config = dict(
    n_head=3,
    tie_embeddings=True,
    init_std_up=0.0474,
    decay_shape='linear',
    final_lr_fraction=0.0,
)
Each number is 128 + 32 x the weight over its row's rms, rounded and kept within 0 to 255. Layers, rows and columns count from 0. Numbers have three digits each. The size before them is the row's rms in percent of the matrix's.

# q: layer 5 attention query, 96x96, rms 0.175, rows 0-95, columns 48-95
# k: layer 5 attention key, 32x96, rms 0.15, rows 0-31, columns 48-95
# v: layer 5 attention value, 32x96, rms 0.221, rows 0-31, columns 48-95
# o: layer 5 attention output (transposed), 96x96, rms 0.287, rows 0-95, columns 48-95
# gate: layer 5 MLP gate, 192x96, rms 0.212, rows 0, columns 48-95
q0 118:131147096074120101126168096191053121099192083185101130178100154068108150111095154133078157105114141150153097120137070158160110096157194162194147
q32 115:134141113098162162138127124079187127081085153123162158073113135112208104103115102120098125075107182207171212120108092169161126133153125157124122
q64 206:126121136080181108109108153150176174129118090172185147138086121102136133037073128133103131151133133125177185122090126170140173136158149116167141
k0 111:136132088056169171106103176193161110048153100156158159155095138114093113116123079107171122155141157154143138146126145138142219098139135152196157
q1 081:122106151136176111139130188095194152134111150094164148073177104164120144156171111114214106136135095108094110130097184112132131143105079090074108
q33 077:112108111173148095112127173166095102149134119127090120158143133128087188169165161155183114154160056072094069158165155086090136134142135083119110
q65 071:126111099156136125168157176130090109119146125114123090071136174120125148173183185140196132119104087175127126112171140138084103126168096120103150
k1 053:110167139134129117065108124088091123132134172050074154096133141110126121125111153086063116145125115136123163169116104114141066129094221095112131
q2 078:098120150147114126114127102099112121146101143088145116078124046203173089092129111107142119111125120103127152154199146055082102151099128080075136
q34 073:142149105153090168161124143197106169177099061078084080122116153111100164146162166159121146140081128100071122137134118127129120141130109109111095
q66 069:131144148124154138120074161133132095124100122092117117170153117137058175143142118114141190152167095161104086131119186072115098144119168107110099
k2 098:080135160116131127155179049132138107184057096142180163128072129149136034203079162171122162107151114145119129140138110150130114091119087163101140
q3 102:134119100109112125153115122168101106113159098134084152153112153093090184135109139233086100136088128148132131096110121166192124125149136198182153
q35 099:103156097123141133094106162072164126089157148192120172135145141078128057095082151151121120112137117166186158153125120113112146108169151135138148
q67 109:136137107096137121090141127125164191124133113139150141116121137119149150062092147174118119145106139109149181181095096189171165185147127152172140
k3 059:168121153119109159161147091136116076137148078109114044161128115110178114182216070071184056150139110139118124104190139071175161096121141118147119
q4 091:101197131096158148144115083155143142085193108168148091197136131054141120124094167168086132079144185133149140135147073159150110142131171166177095
q36 105:129101148094115108124140168122115130152090127200156181119123134077173075145114074138094099101080139158173160171134139128194132089108092151115087
q68 097:141160194091092124114125099087168151123152148145138144117119177053127133089025109134141133127138124140162176179070138179152165081139180116175101
k4 068:057082065191132130164109171142061123180109146122123182110095122218119180155104097149086174138099101127100135135184193110122134140146093122121118
q5 082:139156135091101113194136106147179102121131147126139077159153158114196107132122149195134134150114151085138141083076077180175137143128093155116104
q37 082:098182121184158093133117136145120128156081113154184120113140106125193118105125088075158086110132136102155103129102186085120091120121121133142113
q69 089:102146174177137111098116122116130156210093162159091169072128116161140115190115115102177127120084158114152114168093118123188116152142072105134125
k5 104:114120085069176163108164139190151123113187128143140122184181091073099110084177076105104146133149163112097152128097160140095175170171165147093162
q6 099:137130158145150097153156137125131140181108129108120172117078042192139117126130159090143183140125100155099120144134177103165127118116099137098098
q38 088:137121101083100121135110143115136123145088097114125099121171135105129155124172166206197134156090093091169128120098120139109100092143101062101114
q70 091:080105136156077140162158082066088163115088170133106131122117114098091133175133177162097109133188141143140114173123140172127115102175184166147110
k6 088:133112105153170071123113159129121095159152185123130133102131158110141152132087113074128135117148159180102162112117143178143179171122125086145070
q7 120:142138064123090123117095134178105126140151090135081139160118158101086197124110119131104123138141164151107139107097131143159174128164135165172158
q39 106:154091111090140109082139186117145089118139133159217134158138107094177088133098087129119133109145118139175143087139129108090139101141126099165140
q71 115:120110131083158130104136122155158182116130111150212171135131129088177128084065080146105116172112158104118123178116116148118171103128123131173143
k7 059:140144132141059174124097088106111108095104130094082078103150161089074096155217149155113134131128119138092116097114097122096174110073123181119101
q8 111:096182133072160114139180135149145125073188099190172107123125156052150148100095140156122055091103141101156135151126119196126137166117161194168136
q40 109:120132150104097145132164092080189168118142118179115177093104136126147135043097079136161078136148186182177168154112126170187178160116125142134147
q72 128:130129136098119165145119154136156151134175097149130155116080146125099140069134155139104087133143151136169200149132150142145152124104124159175135
k8 057:134108107089147132085138130133119110175114094092126129113123121114182147107160114083133152126088139106095123139161132082124162107201173063155129
q9 108:131057132143119095096150143146131128084081137163153086131132124131157117154086134032161121133194127159156126129125106173097122129145128121122083
q41 109:138105079127156147160151138123157105144071120112116111162087150092196160164087149181115136112127122139127249115082106166111131104145081150075066
q73 096:113100135150138105145142143148141083086065066157153136098098104163111182109166155157113094131120103160174152112137200148124153100134215178142172
k9 102:080124102110123105158148116078135212167186129141120142160115120076148141092144132104164191096137143115102124146121122112100108068102143120175114
q10 113:107117079129143173119105150171126121116113113128127185186117074148110095168151125135083088130132175205146162170075150062170122159139113133114141
q42 107:104108123110121164160126133189111111122070080079167149128061158099147110161153169177142164060146110116083109163178199126113113128112088151141116
q74 106:094072120109070139112105097117168105076130131131175125096182159141086126122138061156146120123121189074107144176047160137135174147083093120133135
k10 109:092162201129090084116114150128112223153154193104106138110125059137169126131132133081065127101182128160099125059164144073128101135146126128130132
q11 105:165157078159097139135161128137117107157119135196077150149114102145089173161133157161125143055133136091134140076099146142145122121148105192055133
q43 107:139151115176143144089151129106110131142112084163178081156106038139121170118102133138117078134138108063136139146100120064075094142098097126125139
q75 109:097089153111110150172126149119116133098128090140153073160103172144156166167035094158139149092111126079125146201110130147158081090148080148136103
k11 104:159155072107139121095107101136138158139132133059135101133146188096077082151205143107164130180143146128115161070149094167136114137115083116160120
q12 100:077169154150185125111147122163143107185076117095142078071099081123129144133145187171093164168082055138105117144105085183159134104146098131132128
q44 099:075162099157095120132109167153148121121172092091137145119144116019097142097116110179119179096097083065189120184086117098128104083098167123107125
q76 109:126115107160122080139070081147139133106069127166115174147148117086117090155184121155141115096072148152092103176112109157102160130123100160186080
k12 107:153164165159127168125131164107146180092095141116165118129100118196178140131104129062114107151167204111089147129203113121168159121131132200146148
q13 125:141090122101089164048081172129105142187140129110177153134108099182143096088144121097147179151101080150125143166122112076106128147130076047124173
q45 096:110131127108120203148125157146136166116155161059088115142143117102093163121138115140167113179096108117110097067157172108157137125094118052121169
q77 092:115076142103145156105118164171098154117114116052162152112150070057096144114161135101113144136126084118121086117069105124076181157131092093095159
k13 111:111190189147102154148131134099160139184128101115105151070109152123133125145107173161125096109167111158158111139159125172109110088139156175117146
q14 106:112129155143188087090151121079183099118154054180128166132170121134102104131108170121121119169156125104100141135092126072061114062112034148105096
q46 098:118153129137085135133165119128158085119082020130116098116088165084135134120197116174178125108132089120101089092133165070130120135133124123129121
q78 102:118149141082150153133146139125128086163145103129127102103114094146127183109121128164112150051135120201107113099141184106128080051161068107142106
k14 106:151132153105083103126100150179080088118100094081084219124131066119099100085155102111115085171140146070102159170130078139126154155153182156205152
q15 091:064126108140075118133108093117133126141158152168135142175077125125123171138116111107051088126104130112121158189121054168104101140135146115073135
q47 116:143104165082232101162123111092152152119146114157110131127129063137103119092100113206110087151154180082121140094110085137118097081079191126136064
q79 112:132131143105164108171113120114152163145081141151094161139147137160152092118134152128127098079139106105102132085202101112132026117116202174122092
k15 116:149143164139169120108148147183120144108149108159138007128108132079134101106105128124133215135124150162167163126148142145136134113149087150179108
q16 072:146120146144152144066189089127102136156122141115166127107095076142126111138123125055086101089156131161152116139167054074080066160115159138124087
q48 080:096150103171105140183158099142131151121148142046089073125151137105106157141101141079121153176107133118060110134092107148157123229142092108127123
q80 069:148159142130114157164108101079076068194132124079116089177147118150163118185153090119095143086135107186155082171118180092165099135096090085116123
k16 117:170128124081171131120090149147201111095135118170185168135128155119120111065078123167128114150154168151172163132116125174164171116132128126180130
q17 109:117173097109104127167087137151140125104162132136095102173137165054094199119112135182123135130120152127119126099082157195165169101146137144184152
q49 117:144144128099192095095110146090137126108150137209189180138132118126152114091108095096114065098130109167215137132130137108155124115133142163176146
q81 090:113127139092147101121126115136191201121134146159154161121084130089152110077033112123122097157106145126126163136104088167148177134107109122153154
k17 107:122071066100155158119125177146066178094149093104108119126128120151106162114190166070209128171128111139103086132168129136115190165148157127135148
q18 096:128088144136153147111132129085157147155096145115135160124141083172118102148174116122157116121149093091127122135132187053080113148089085129078116
q50 092:046147121134074117106139095151136090150130121083098091157164081130080186139161148135172179138144110068084058174116105107100134123138113107122161
q82 103:120144123173099152174140143075097051077108158103099079110149112131122133164196134163122151126172123155127086111157139080120095104121104158088110
k18 056:112121137185158065155105105090114179147065146096138135090134143160167162157098139130075073128111153142127149140142090175125077186128152095113105
q19 085:131094111100119113086209119110131091132161151155145133148103075131179076137162144115103098155108113109142111120167073112091096103105097151139130
q51 080:068115080160102133126105064160171160176075109081093134096132086142063085164141181153135132134125128102110130150143120148083159142153116092076127
q83 074:179139127126083118149148098101112063107115115172150057127128123154106123125190121139147101107142111128131156137171150105149095139141119129089089
k19 109:137132177139171120152109202144128112153109137089087075144155133083119108112083082117139115120115156106144130131097075146164109178122141137142122
q20 068:163123108144141148118125100100148122090131133159145161117100130162187090118131116187122172125152098086135184176092085120092105115152164096103162
q52 079:120141128107122079078149101134160115176082085081117068171121131136163128129109089152161150161149190173127163131156115170160115186095131123139174
q84 078:132112136095102140179107157122122105115113116081147126156168166131086136142202186098136118114088208063125123151151193062086107115127095113174139
k20 092:085158142119151120079181122116151099167106132133093201109129116125199111138136152159125141127127103107134136084070099136091117106120195205136039
q21 094:145077147090109111144145122168108107103170143219106155134139127096130190154083124125087120108122174124169062127166097136192115106155165159123154
q53 098:147092116093114134172147123130145112103100157152095113086123159167185133114132097159144093132099151182148218120187115167129145188110137120102188
q85 100:124160134079088088145116117106176155135146103114157170167136119095172108107096143106069122156145095113190143096192130143151130069167154107214174
k21 067:079182122125075116096143113126096112032149135120129160088185135122119116125129136104199156114135045097141157162112137138104097095084133128086134
q22 098:181119166149103134178115114146138164112126173169137129129154031078118122173134186116137123097083119066163123126148066151151062102121141131116116
q54 105:183089116122118172153173124091115135106147149148120157071130151175123079086155234167105118125126114134159131145092147129178080085114108201138166
q86 097:121116146134080073139084133124164155184150155109099063168169145091129120116107133137136090109097136065118169110174123112172115060160159143126106
k22 102:145054116108183141126156145129153139117166164149154145120109122124141086133084098103170150109102121130140143148134149154113130134182122172170190
q23 077:114157118138187102141149090133084166100139074141145094095161121081168134073137193064171101089125144107129166136196180127074087183104150156120102
q55 068:092179129164037124141167088135148133154147128111073158099079118142128183090114147178193076101187116071156119109072159149154138143093078104163167
q87 082:158181130157137126130110109075125143133088158136115106129069132108087206129137116174154053155170133155173153119166166160141128122091145084132107
k23 134:117128127172081074177087094115106132174084197133114120116130111117102097163146181127081130090074174101142100148132136105121090147156111099057158
q24 097:113108123062084122069164115157151080099127141196176155099102105119158096121086085040122134123135122131159120214120120143119154167093132125107136
q56 098:105148087114139143152134137128153176091063095090083104126114151123129164123169112169127151153060202146104145151130127223133190128147096137109087
q88 086:136121145046171175125126217166127112126123085167156131101094084139142180082151182138111142107172176140155131130100128094170105106084110149182149
k24 142:108112167186107086121157099078086132175107180101064119125168124135136129154133146118099150115127132106101115128143114140113076150120152102081109
q25 110:131167113144153107132107107140146131180164129114120090101083178095119157147096121146109120168097134133206145088066104188100136131127174135151124
q57 106:144127147144183080086148123093102130117124127198188127089125092090124104077104093122112183130085117164148141133142142084188114163175215120109090
q89 103:105191161132070116150068121195097149160096074106188188102143091136123102101152122105077130151081130142091114143087071096129142139152136159107133
k25 113:173132100129167167168148090078108105085128171110086060193177134154155111140134123149132147129097152089131183098146129130123087127117107138160106
q26 107:145100139125209120084124115181067171106087118134144118137168075123129116099119127147086123070128091148160150108163156112166128104165057230137100
q58 111:136132135095113131117037194184208138122068157098097148150146093161137186103135163141141106125113099141084154161125140125189106159122113163098127
q90 086:150114070132138130154118112107127128127062142102110128139162203157136072116124106110149158129109120127051149104165151115124135102144108069146118
k26 105:133102168133102102098129117107124085156109151140128080064111155097106168106126095102118171141160120088162066174151102129106093074136106200126142
q27 110:139194080125081094122078110171117126090150131087079093141141146055128210096113137180147131097092095141125142125064137199095077120153126182137137
q59 109:070127124139199120121178111106128070150142215128107139176160079125135144130149108110136146139133150158194171187104172105120129153140156134071137
q91 096:114159103201125083191170112117160099090122109156196087151163106167155132164129076106110129164134148047119159141076125129090136165088109095071140
k27 113:158109121062169137109128111109130091116124097091135126124123190102133113076125151149182111125174172216139134159150133104186175081144098132151094
q28 096:096153127100099165151114130149117173146174140094104196070189139096179123087145050121161159160106173162122160153103141106140161172109123102129139
q60 100:121141121129101136156131178162156095100140129105143182099116133094099132086181133164122130120125089135164130095118207128090189085120143139146146
q92 107:130153097135166186110130206166123119121154135140111098168161193134199107102152140148163215140121113144098099075175168114126142173117153139135154
k28 107:118150138115108124106150101115084087158123106129127091146086084167132151123164138088108150083128072097110130142134107126089064207086114151107154
q29 091:106139130119157148072160163116127101117153096098167138124157097133149117172195126113147084104166120135136147113058125161104136096091148171119126
q61 101:190153158153119112051170111125126141158161143198086141150162152094124181132138144120149174115158117160106153113186162164162122109112160131135108
q93 097:126153119141100132134106118169171108134178111096118127100101100117137161139114216161106128114119187161132098112138133099080086136122139096071096
k29 098:103094077079157140113071167101141117125161115197136092159170130156097128115051099103133077143113143083046162139195107156114201137121118138175131
q30 104:128095134190166106155056116117161133154134117111144097123148182150075085160104134114087129229144143131068090125112145119126101083091111168102132
q62 099:142102154129078134194159133127119167129100208175109087157119176092151062130126061137136116138071147140119164091180130105174160176121153154117142
q94 099:138134145127081098085192176080065149091188114172084114060128123116117104179117151121158127161177130100170112120156138183112113101164154158129144
k30 099:126104150164172155100102165203153119143158145093193136135063113117117162121138066173155149111106131167104124182148163133139183118076197161128135
q31 103:141109177129164134137071107108121159134071115131150151147145106057114071161127093162149147124096173101149115140182150087190106103150139146166086
q63 101:153115133181179104100109125154117148128160212133142168109113198109140184086106198123144160066112142154122186057151081152104109139157124137112106
q95 106:165118111144184135150144106078052087161116176108118161166097112108136116101126140040127115121085115156157081105157135172121123183113074166118118
k31 109:111116138090089118127090111160175123154165132183156121109148106182154118119111099153144149143162124135146133119049119127178112113155182098155164
v0 099:102079142150115127163128083132144103131171162135170134151155132126131124139157103111098094147136152121136194155178117214101134151147092091140171
o0 089:167154117140115055136131122130105175108196135163140110117130093102136151087125096161159172122148150158099151151134124146105138089154110119169102
o32 094:098128153101158129123124152080133162164170119117152172205041129156083063188127138093142089165152098106174118130173143097158077182177134157148116
o64 113:114117115160113095110140126080090127137110106145132133140114134132091106154125216150104084203120113123148100100115105176138140134157167146182046
v1 103:102098113096082181188075075069077151171141124154171167113175183131140101126143111079105141130176102131095099154141096099139131105153086145070160
o1 097:120098075129112091122248170133119161138121135134142093085100132115129059111130211113120135157104161113132119130162078153105162160165146120094112
o33 101:122154138104106134073122134148126083133128115107123122115065115107071093134116112120136151136078128130146167107116055105123114182174196116074119
o65 114:127142090124145153072142139125083144147148123116133134096075152143134114163125149084118131144079149174208129146123115163109101110180197102094136
v2 105:118103148123106175180150104131128165124150073166138088118152153122114084147109128139139110116131087073125107167161147120084124171174105104181128
o2 084:186109148151158171095158157159171119116076103102131108151105092191140160168120163145163106218106121137091073148153106091130165163119163122154108
o34 090:102082102145045132131207165163116109161077133117137108103104124116078141130099113099169136121073075186124148135164075118136179105119128137099144
o66 128:129121132164054147145163170147092124181106123125118165081117144111122170170102143088156165183057068167173102165160127144146112116118127099187129
v3 105:139127119146114113093162128106139049112121200105144152094089108085107137167121118136122187119091065062182173125118114094102121151144141125119163
o3 086:114195147129183135101109108122125151142139127138111188150141100141105153148116066142135150163092148144081122126182137132126098193129111117106161
o35 111:142150141175097148163181128139092100141104114116156118128169114103124113084147203097119126175093068097139104127091143145143218096071089140130090
o67 112:154157134131157142133101123141085117184166141133114162106180121110116123109115157104078162174129086052134067157077183133165171093105094111135105
v4 102:120178117095138115134091132173128214088098118107182129105148090125100196152118086086147117064114097097143096156157054191123106112145115061117121
o4 083:225056145130168099123110151161141143134147147164152137126168142154130107155128179206134136124197145083101092160101093102155163084150114091133131
o36 088:122104073101074101128129194074146111089115116111164099183114153124101154118132102136148166194131135173141170099077132074141126129080166086152150
o68 126:140119120154046109154176196081170121143154086138135124132188164134109111115127103169138122162155138115185097118138102068120189124110139086138114
v5 082:139152116102129109123086125122154096171126164134080176087118114153073097126100160128175161104132125145083102141113103103112121075147114157043146
o5 078:082121116167126157119096080116127149151062129155141165132212179127124129118075137075116176122064086097172094107078105159090138119171161140087144
o37 088:089133127161108167148113069128120093124100157168107099065129128140119086137121139116144116132130100118127153048099112181127105105092179095114085
o69 099:123144102179153111128117054211185110136129092170155105096082149106140103104111128094175107061187143125120114129106144137137082122135131112118157
v6 097:186126080138140121164161133135110081133171169148181123064106157168127158144141082134208124104160197110131130094143159130155124129112113108137152
o6 093:150150106164109120102198107130164140101148121131126118106162074128062159148142085090107127160105118165088167140159107142177030150110106148127097
o38 091:130132094161163109113065119116076128209101120126111132203184177097121136160148167098118133123159139122089108162152093139191044183147062141142166
o70 115:106125086132161115119123134131143100127070097152157128184133135106105110123152174072142112145162156126052127148073124097134070185144129101167106
v7 103:131167112155155158206126059186114119166137133162160161110083211135111146105144165160126141166164145103086157161143099163103107109108117111133089
o7 082:141174098140130101112158149150149086062117168134136074134024094156129127088173142098124120167186138207127123213118167140163154096143144115121124
o39 104:151173185156162122140123123093160186171155113139083118140127126082122166119104129098121104115128187166149126191175115126176096183178153130083103
o71 115:180161088153112122112130110101143130134132108185095102181100100113125128109176167091143092094128199208172148137156103117141083161124153093075082
v8 105:186185134092132175148144179109135104067083131187154112183119158130100193132072133106175128119163095076145121126091122136071101128158134111088116
o8 096:098090172144088140126104102145166128155101078135115101085116081178140128112151149139091067106136165129133069140165123113117055116093160113156147
o40 099:158120081070062162043127122140146088158119049077174106132155137118141131109152085131146152103067153107089114137138120112068037152099163104109137
o72 118:115127160107067159093118096137176145144158080095164154082156140128074151131123082115175122127080175108077083153140111134069098152119142110117080
v9 093:123146093044172122137152164153089123124159065129142130108084068171082122140182130140171095097166091138076111100115184134115112140130135142101080
o9 065:131058114171134148159155150142129136096116067095116148142129119145120193126168119124131125115107096142129117161138050126166055123120175152162055
o41 087:177114057130119141110121113140077069057049165175105121188137110108114164090158125120103175130116171101142178100125077150146084108158104105128127
o73 121:117108085117109150136107106130135128100062127156127128171109170089097114091155165099119135127138124108132146130124065095126075122102145107173098
v10 102:172201113127155107126079122174140119131106128150128130116131146098171094088195094125100136121101063141105151110133088117160107064078164130105068
o10 086:181172145091092129123145172084143111143121107167173105190128167092136096096125089155135086092159159132091115088197152104203144146144086137070143
o42 103:134102108149123081158097126181134131119171114088133132165158094114167152080185143177119092161150175143141141145104127115144092152143141115151044
o74 111:197116125117155079144113147144128126123121115128110117181162119135144084104162096188123088107147159135130132137140098093147136128100112138039074
v11 106:092121166108199099122175179156134123133094134114149105110090141139102092168104148146126177137077147170125128153219143179179127143175144136156169
o11 087:156128099164159096155176198144067119111131159136113154112129152114139121166117161150093130092159128112138095174088129144150169085151177131117139
o43 092:113136120173135113199118185111141099129096094174145137097065150121175122106114106156158130130130072159109198135072079122090164082139152093102134
o75 127:090151130195126141177143217083128089130110077158128135099119172108165130138147098159084133102132099150177199121077097100093184133157161094138125
v12 097:162133145127096127082090140152079153092112109114121105139110105105155168169075064128123044074117086079077132109125126114093165176106093076146139
o12 077:188077076145147149159106098151154142094161149168181181136191132088096146142144146164121193143083140082152165118128077183102135164064137150133133
o44 099:121076083130147112145154109146114158098061131057115126151129117084054096152124065098106169152167083175132100136172168096150110113082135130095179
o76 113:133111142155107111163184146153167121144114084082164159147156094066055155142112069121120145177175110138115055124140139091149127149088159132158168
v13 098:141056116146129130092110112169087134126158086095107107177140103182197176126098132088093105143100144151133162146103134180140144083151184152115108
o13 088:084105113090122108162099125163069117131135091133126140062145126106161081071166155174141150108155120098172155159139146153057083154146115135091110
o45 102:109127146140186153070100131147094197136156127140112203144134139130120090099147117173147152128161132117147076078116154094075070204137128127130163
o77 111:077123157127166137075143113135137152095149096076155148140151153092115073064145091196157128141161105122114167082168114114113148151145165186100070
v14 091:118116100097139159113126082132145152140136127106126168065181138118113163169119169138138147150160150115157163110150099126172123130139075091134178
o14 077:159145131088126107112159134137089109193133123133112099087093127110133158141163125121151178137130177128082118153145158101115161120138156089132141
o46 091:197093175117130114086143157160104133132151111140148160118072190083133096120116121150104136134094088126106130108087089098144076138132191127102167
o78 108:202118131128156173045134119159102173151170153125125180066078217188126153139116092117082153141089112156123167114061104170132088129138151118112138
v15 104:167163113092161119150153203118115177122176171118102123137145124176194096111124125092122137061121151077142207161180125162055137182116103074107129
o15 095:163131126097105103117119113096111113150151116156087127163152116086114119119163172132161154130183126143092206050122158166094067057099100063188124
o47 095:124144125110171131120128162086055109125109147096184161169081113123107115110102129102151127187169113069194107154103083198186134154117127127119161
o79 109:109100140117099114110114154061091129143101120133156118161163146077058139055133175123153131136173142123138077119090114108102136108125155154170083
v16 109:028111106151098128108159071118119135146138101124162132148118095174120160167133140112128135141140107130090143075084109137103119098124089095109202
o16 094:112096087109122123165135072193173150119155111085119104140144067156150123117158108113174157103075120143134181206137177104156204110138149164133112
o48 101:171102131147104103168164136135137134030165135143111126186151129117064093103157149187090206138098115199102157095091132112092104159172133114112143
o80 121:149116096136078116123157108154176128081199097130123133160120110159048064083122127163115154076168097198088127161148114127106113148110083121110135
v17 101:157083103139133096127112088138126132060164106072130212096166096083150113105145098122144053156118132150099184176122076138132152150149136115159141
o17 087:151173091141124107130087134128106146139143110156177098133164161075132171135162174097152160114102116111073105080098121150127110163147140097081169
o49 093:145124165123154116077108120170105159121175190140100114112098103112120096113182117133102066125113119054123117083187104125134109135103123125149140
o81 116:158115156165160122089137093197072144141154165151139115090144142111160133144137145153078098169122061087169153079146141154184136091115171126144110
v18 100:087178128119086222114099137141114157041139134070117154167123138168099134130149192127139122187180073135102177161087101092131141127113090156117162
o18 085:048118140101149159142150164135128141133129152083138113185062147112090060103131120105149141098084099158110144142085178099203082108144147150061208
o50 107:147139179108143150105113137088113098109151095105084152122125094104107222166105162162068142134086187061157084149109145132131159169162130159096128
o82 112:158134121005118148108108096105080148111160127098105127146109125103081190161147126147129116147071105128126151111123129116138122089146122113051130
v19 111:162136104106144113154177093141163116117119110125115150128121118144192108118157110109155084112043110131123142131106146117196124086200164087146140
o19 079:155109156119144123153137168126112078152162123034141174142075135135137163123224119138141132131185128186127140155157177128142149081109152125153091
o51 093:168108129161130148112098107120099137101125156106124159151107123119149193139129115144095176142115135095148068108093109110087131128061112096184158
o83 134:189091151101166156111138118131150160139130160107140124124124166153161116130150147136100175122105099090151125119144146120086100130079137134183116
v20 090:126172185175071135141156120121101143077114138151133088158135185162183129130141088071166098138064119112110078120115167124171167082082122107113111
o20 077:139125110091111169120138076156170120128095100100172116132079098068138103090145179111106097142167126149111139086201159162120123157137097147142047
o52 079:139123079141131130108113098140131152122084120056166147149126081150103142135124131141113165091129122147133085105125106115187145125135120200153158
o84 118:085108139085159110122151129132159185096097097085146145124105082086115153108113166156154161074132128193105094097209149122129140104118116183159157
v21 097:080141206110133138087108153130098090156095162114121103203081092105125092176121166161116155126083126152130156069166089135149139137135135098150085
o21 079:158154141165109123164101156129087132139166167141112100101121116079136157112128101195145148047137155158096145175110132167102104120186178118095117
o53 091:124089172122144139204142156113182118113145057083169185138076088129149145081064122151123151169133111151122143123091166131152140089163173140107066
o85 116:124086147124153138164110137069173121079131078142132150137098128105065175143134136181086134143116066138125092128100101159130131098118137173099082
v22 102:128142194119126114152204145081081109116146155105162124129135095145146182108134159077174106130124083150148145176100202163090113128198176147111108
o22 081:143107105124187101192148153121136135142120052120104160147118113099185138138159160084111123120183148112127143122180164167167102156174118089116063
o54 100:164130121107104159080177105161098124077123126150168123138110112120111162099123174189133186094073109109115135112089045171100147120144096108144089
o86 120:105095113112155160087129104136132152132130100116131147106123171115091111096132161156122172094112087114176127150166135147119153128120110120146026
v23 106:078078119169120166132123092134127113143121082109092114122175169172100117173101093093179093154134165120168143104129097124215146084122096134131045
o23 091:099116165134128161068162175173091093153147198086054104079084106122131119116161097134068154157116146120097175198147142086121087108147097098150121
o55 101:131101190138156153130112197138116121160144102118108164153132168131133162083101170088094171128107120139097124108140152099165115124142140168087158
o87 117:160075153135138167122132176111122115083151162102128149169081116168116126122153154103092170131094118180116166087141145147138044070132100122070157
v24 090:137206066111149148127132159120181165091156123100121105161147165089116145179150123173073153196153144130089077182187074120142112127126065130118118
o24 081:074176156136146151088069182082116153144123163104111095170121146125101118109114071102161179112105169113176125144105139096102159082139160101162179
o56 090:136114112082114099132119129087134093159106093104105141047051126112182170088090087131118073187129151137150094155153189110152147067115162152124120
o88 110:177155080073144091161161076130102159135115160124082118093095125132155198107085109119121098162094111142129105100116115131099085083159126079139184
v25 090:157093119138103089120088180079174111136150104165097116108061090143128187123112062165141134205113130097164114059147145097147102170089100131126142
o25 096:133103140128116140149156117127108138113204136130172172096196062205080143181145103148071143105140160130124142123116126155115071167091121146130090
o57 090:134134127136092058091182063176110162153095150119159204150160146109183147133135131174107112133116094124106161128108179094092065107121136103100159
o89 104:153136170127117155099147128151127120145140150099158226108155129152169134165100067155131157112118165141075184124087154084131117214182148112084158
v26 098:172150165133084153181100140200133131151171114130134105083065153127112137181132098075130148140164064077143194145113152117141148140067093160093120
o26 088:127116094087206165125174146118109140118086108163095096146092113108037081092152111121110138153149132127118128121210109138212126132103134134096110
o58 088:130138125146128092146145122167053103115144118145147212151164133097097162102139168155072136161169152098135109193070140130194128201119103138112088
o90 118:133161091062177120120145144147072106139138102138157188153115106074073096104118100122136132109172156130103147150125124053197173161114116106040084
v27 093:148104195132146143169088115169120129118171172176161102117121138181091164079100164109161132191109117112163126129135102152104115179110101186114105
o27 083:113136127088108138075183152146164175116134104217188107095091111166104117147072169145079054152132129143074097109142086144147064122113128144121099
o59 095:060161134102066125086173093124169169192145110101165151171140083161087160132057160087159112087088147134114166116147117134121144175151080144121088
o91 110:064165132114032125123129146113124129186149117116165162111135088136177114161092162124191136127061168134155167105158120121144181155172093122099098
v28 105:145140055109118108154094153115183197148098113111160117108069142144142126159147189091097140069095131149120151131129126119136153130084071185114127
o28 089:162107137163149150159134137116154134128094108131098122136130120106074129094095182145179076158089118108055144024133136111142164097148122084087141
o60 094:085161069114126112124088138150104081115147174138140175148174100124158158140105114156118148173157155147170087103078100118097173144092097152200172
o92 121:123169094080127118176123109121147117158140153183150156152153137177192113084082109134146128167139100108131131074104090118079160107093082117144186
v29 104:172107064136123110170066134169167132159166145128153105090138130166103108133132081076150156179104158116169104139147062097161103053207130067140079
o29 089:129118148081129144100116123141133108127123167136109023085130089167078108116119110159094127174159129178118150102125165102089108122128124137128121
o61 096:100115129154055096098107155135122085209146124103107148133131142120180117074081108133112138120105153114088155123097172125122089126121082144162126
o93 117:147089106138115117121141148162193094123141103120132152086137119179168101141103146119152152091103132127098127156142167089106097132102070110078124
v30 102:160140134108094069105153083085136114132123139131154112078104123086148127135132113151082174166108125123070107168093124091153171170092142148130086
o30 085:139170078149146122174145113110106160077171197104129152127144156095119124069131136097112141108121135153162155096085090202062187119167137103115088
o62 102:153141091096135102130122035123181155122114188157126165053081123154145083126128085135074074117190150124172099129126187090150138094130101127140120
o94 117:109131095083240105166131062129140167142112197142168162110089104137144142115114121141087112084171168147162138098126151117168163146161160133109146
v31 107:158130104119179154118092122172112115144208107142166099115127128172063128109099129165101068149144160117102165217136125143117098138154166152139135
o31 088:147143107089150125123136165085184116151083115126124093175152158133111110154151116125133125174184110099116148161153190117192155116113090141098160
o63 099:098163105094106101111116125150160144164106167159104159120141139105122174156082075165116131125173166137113099162143141118119088174151087093174156
o95 122:121181071107101103117148115157177052146090083137167122143148149115119114135106073157157136124145084110122116169145135091125137218089106087085100
gate0 100:126138169066157111166110117131094105141151149132131153148105172126185148055103150107118088177154169122094116144057087126096161088177079187108188